From a checkpoint of a small transformer trained on Wikipedia.
Size: 9 layers, width 384, 6 heads of 64 (2 for keys and values), MLP 768 SwiGLU, 12.7M parameters.
Each number is 50 + 10 x the weight over its row's rms, rounded and kept within 0 to 99. Layers, rows and columns count from 0. The size before them is the row's rms in percent of the matrix's.

# down: layer 6 MLP down (transposed), 768x384, rms 0.0511, rows 644-647, columns 128-255
# gate: layer 6 MLP gate, 768x384, rms 0.0587, rows 645-648, columns 128-255
# up: layer 6 MLP up, 768x384, rms 0.0606, rows 645-647, columns 128-255
down644 093:49 42 69 60 66 74 40 65 55 54 55 43 42 58 58 46 46 64 49 59 47 41 54 54 54 52 48 66 46 58 28 40 41 42 63 55 35 46 57 42 40 41 49 45 49 55 54 52 47 67 55 60 56 49 54 53 69 52 50 41 63 43 52 45 36 55 36 54 52 49 42 44 55 46 58 45 33 40 40 49 62 43 39 54 53 48 49 44 43 57 51 51 53 50 52 55 64 50 61 44 27 51 49 43 36 56 61 54 26 66 58 45 52 39 35 55 48 49 33 54 40 46 26 41 47 34 67 66
gate645 106:54 41 43 50 57 48 73 48 58 47 66 65 47 35 55 36 60 53 39 56 52 55 56 65 52 63 67 41 48 58 56 47 55 43 41 40 44 48 52 56 50 60 67 54 44 47 52 51 33 56 57 62 69 51 65 63 42 51 54 55 54 45 44 70 42 33 49 50 51 37 22 40 43 48 53 62 58 66 38 36 48 51 55 68 33 59 54 48 51 45 60 74 54 61 65 39 65 40 62 57 63 56 46 59 50 60 36 42 54 53 40 59 58 63 43 49 46 50 58 61 51 48 47 59 39 42 38 38
up645 104:49 48 58 61 57 53 56 40 54 40 43 46 62 69 50 32 60 45 39 38 46 53 30 65 65 44 60 57 71 54 47 44 21 55 43 44 35 38 57 48 50 42 69 34 46 52 63 67 65 54 70 66 37 67 62 52 38 47 37 53 56 36 54 44 53 63 41 44 66 58 44 43 70 33 60 59 49 46 61 50 48 59 49 62 49 42 49 58 38 41 37 39 46 54 42 47 30 49 39 52 51 49 46 45 41 60 56 64 46 39 43 46 58 55 48 45 43 56 51 48 42 48 49 42 62 48 48 46
down645 105:41 53 36 67 54 65 59 52 54 46 45 67 44 48 58 51 44 42 47 47 45 54 65 53 50 52 54 49 72 39 47 46 40 49 43 43 52 63 52 50 44 55 52 52 20 57 45 43 38 28 51 42 51 59 57 52 57 46 62 47 47 43 21 45 27 44 42 50 42 36 37 48 51 52 35 23 41 46 56 45 35 26 55 39 43 52 60 44 42 47 48 73 37 55 49 56 31 37 40 71 55 44 58 40 44 48 51 44 57 51 57 63 53 54 49 44 48 48 32 62 45 38 55 41 46 50 37 45
gate646 094:53 53 64 41 44 28 51 54 43 59 59 54 48 34 23 37 57 48 51 52 21 48 56 50 63 52 46 44 63 33 49 55 42 45 53 59 58 41 54 44 58 64 55 53 51 70 45 46 39 52 47 26 55 60 62 62 43 47 48 63 67 50 44 56 52 44 57 39 52 47 34 62 47 35 48 34 33 59 48 65 51 50 38 45 51 41 61 47 36 60 47 48 53 60 56 42 69 37 61 32 64 57 37 39 37 46 54 61 67 32 42 51 55 43 42 47 63 54 60 55 43 54 45 36 58 33 44 51
up646 097:44 48 50 57 45 47 51 53 48 47 43 52 41 65 45 52 69 49 50 59 45 42 49 40 62 59 47 57 32 54 51 29 48 55 65 53 44 43 57 39 51 44 50 52 66 24 48 44 47 67 62 46 40 58 57 42 57 38 37 60 40 44 37 41 52 56 59 67 48 39 51 33 46 77 61 53 50 49 41 58 51 48 45 51 47 43 44 47 61 51 60 51 48 38 34 56 51 57 44 57 40 62 57 32 59 46 29 46 44 51 57 52 61 71 51 54 52 48 51 29 42 36 45 54 65 43 51 40
down646 096:61 58 49 43 43 36 31 47 48 47 45 58 64 27 60 39 55 49 42 41 61 67 48 48 48 43 28 57 61 40 38 63 59 59 44 52 59 69 51 33 59 41 46 27 26 76 41 53 48 49 47 66 65 53 60 55 44 52 42 48 52 44 49 46 47 58 60 60 47 42 49 48 44 56 37 64 54 48 43 40 40 64 52 46 55 58 35 57 48 47 52 45 47 59 50 18 47 51 56 45 50 57 58 63 48 55 57 60 45 45 36 54 78 44 38 44 38 44 40 45 51 70 59 53 44 69 42 42
gate647 086:38 63 52 39 45 36 42 37 66 45 68 48 53 68 44 65 46 48 46 57 36 47 48 51 53 53 50 45 55 56 47 58 42 41 37 39 53 47 60 43 49 42 45 32 50 38 44 53 52 36 77 60 58 28 48 34 70 50 56 66 64 45 56 53 50 39 50 41 68 65 54 49 53 50 54 65 61 56 37 47 62 49 47 43 41 61 55 46 41 53 56 49 39 59 46 58 46 70 28 49 42 29 60 51 47 66 55 53 61 61 46 51 48 54 46 49 53 38 63 48 57 40 63 44 62 45 61 56
up647 090:50 52 38 49 71 54 61 58 57 44 46 76 32 44 66 62 50 55 60 54 56 44 56 60 52 50 41 36 46 54 42 39 51 38 53 43 42 54 41 51 55 53 47 50 41 40 54 63 52 41 50 54 36 53 27 66 55 29 48 62 46 58 61 46 44 45 34 43 56 44 56 54 62 61 53 44 48 36 53 59 42 42 60 51 42 41 46 62 48 56 53 51 58 72 59 50 39 29 46 69 61 49 44 62 53 43 44 58 37 53 57 48 75 45 38 55 49 41 64 43 47 51 54 46 44 37 54 53
down647 090:53 57 53 66 32 55 48 39 49 57 54 42 50 59 54 57 33 35 36 50 57 60 44 47 40 58 49 52 48 45 44 58 37 58 38 41 54 37 53 37 52 55 40 19 46 58 49 57 50 38 58 49 52 57 36 43 53 50 43 62 59 47 59 52 47 37 57 58 44 66 54 51 43 54 51 49 62 42 62 36 56 52 53 47 46 53 58 36 43 54 55 53 53 54 53 99 62 57 46 42 76 54 54 53 64 46 39 55 68 54 49 36 45 67 54 45 49 50 49 59 42 55 45 52 58 47 36 61
gate648 102:57 32 35 47 63 64 55 65 62 68 47 58 47 42 67 62 61 61 45 55 57 42 55 24 66 65 56 57 42 46 67 48 42 51 40 52 48 49 56 41 42 49 67 75 45 43 54 52 37 47 48 39 45 42 57 37 67 47 33 57 50 59 53 58 60 59 55 50 38 45 36 47 56 72 63 59 57 45 55 45 60 52 24 62 54 44 53 44 25 53 60 50 39 56 50 31 40 56 55 58 53 44 53 62 53 52 32 61 58 58 46 56 30 61 21 53 60 54 51 38 55 49 45 48 51 43 51 41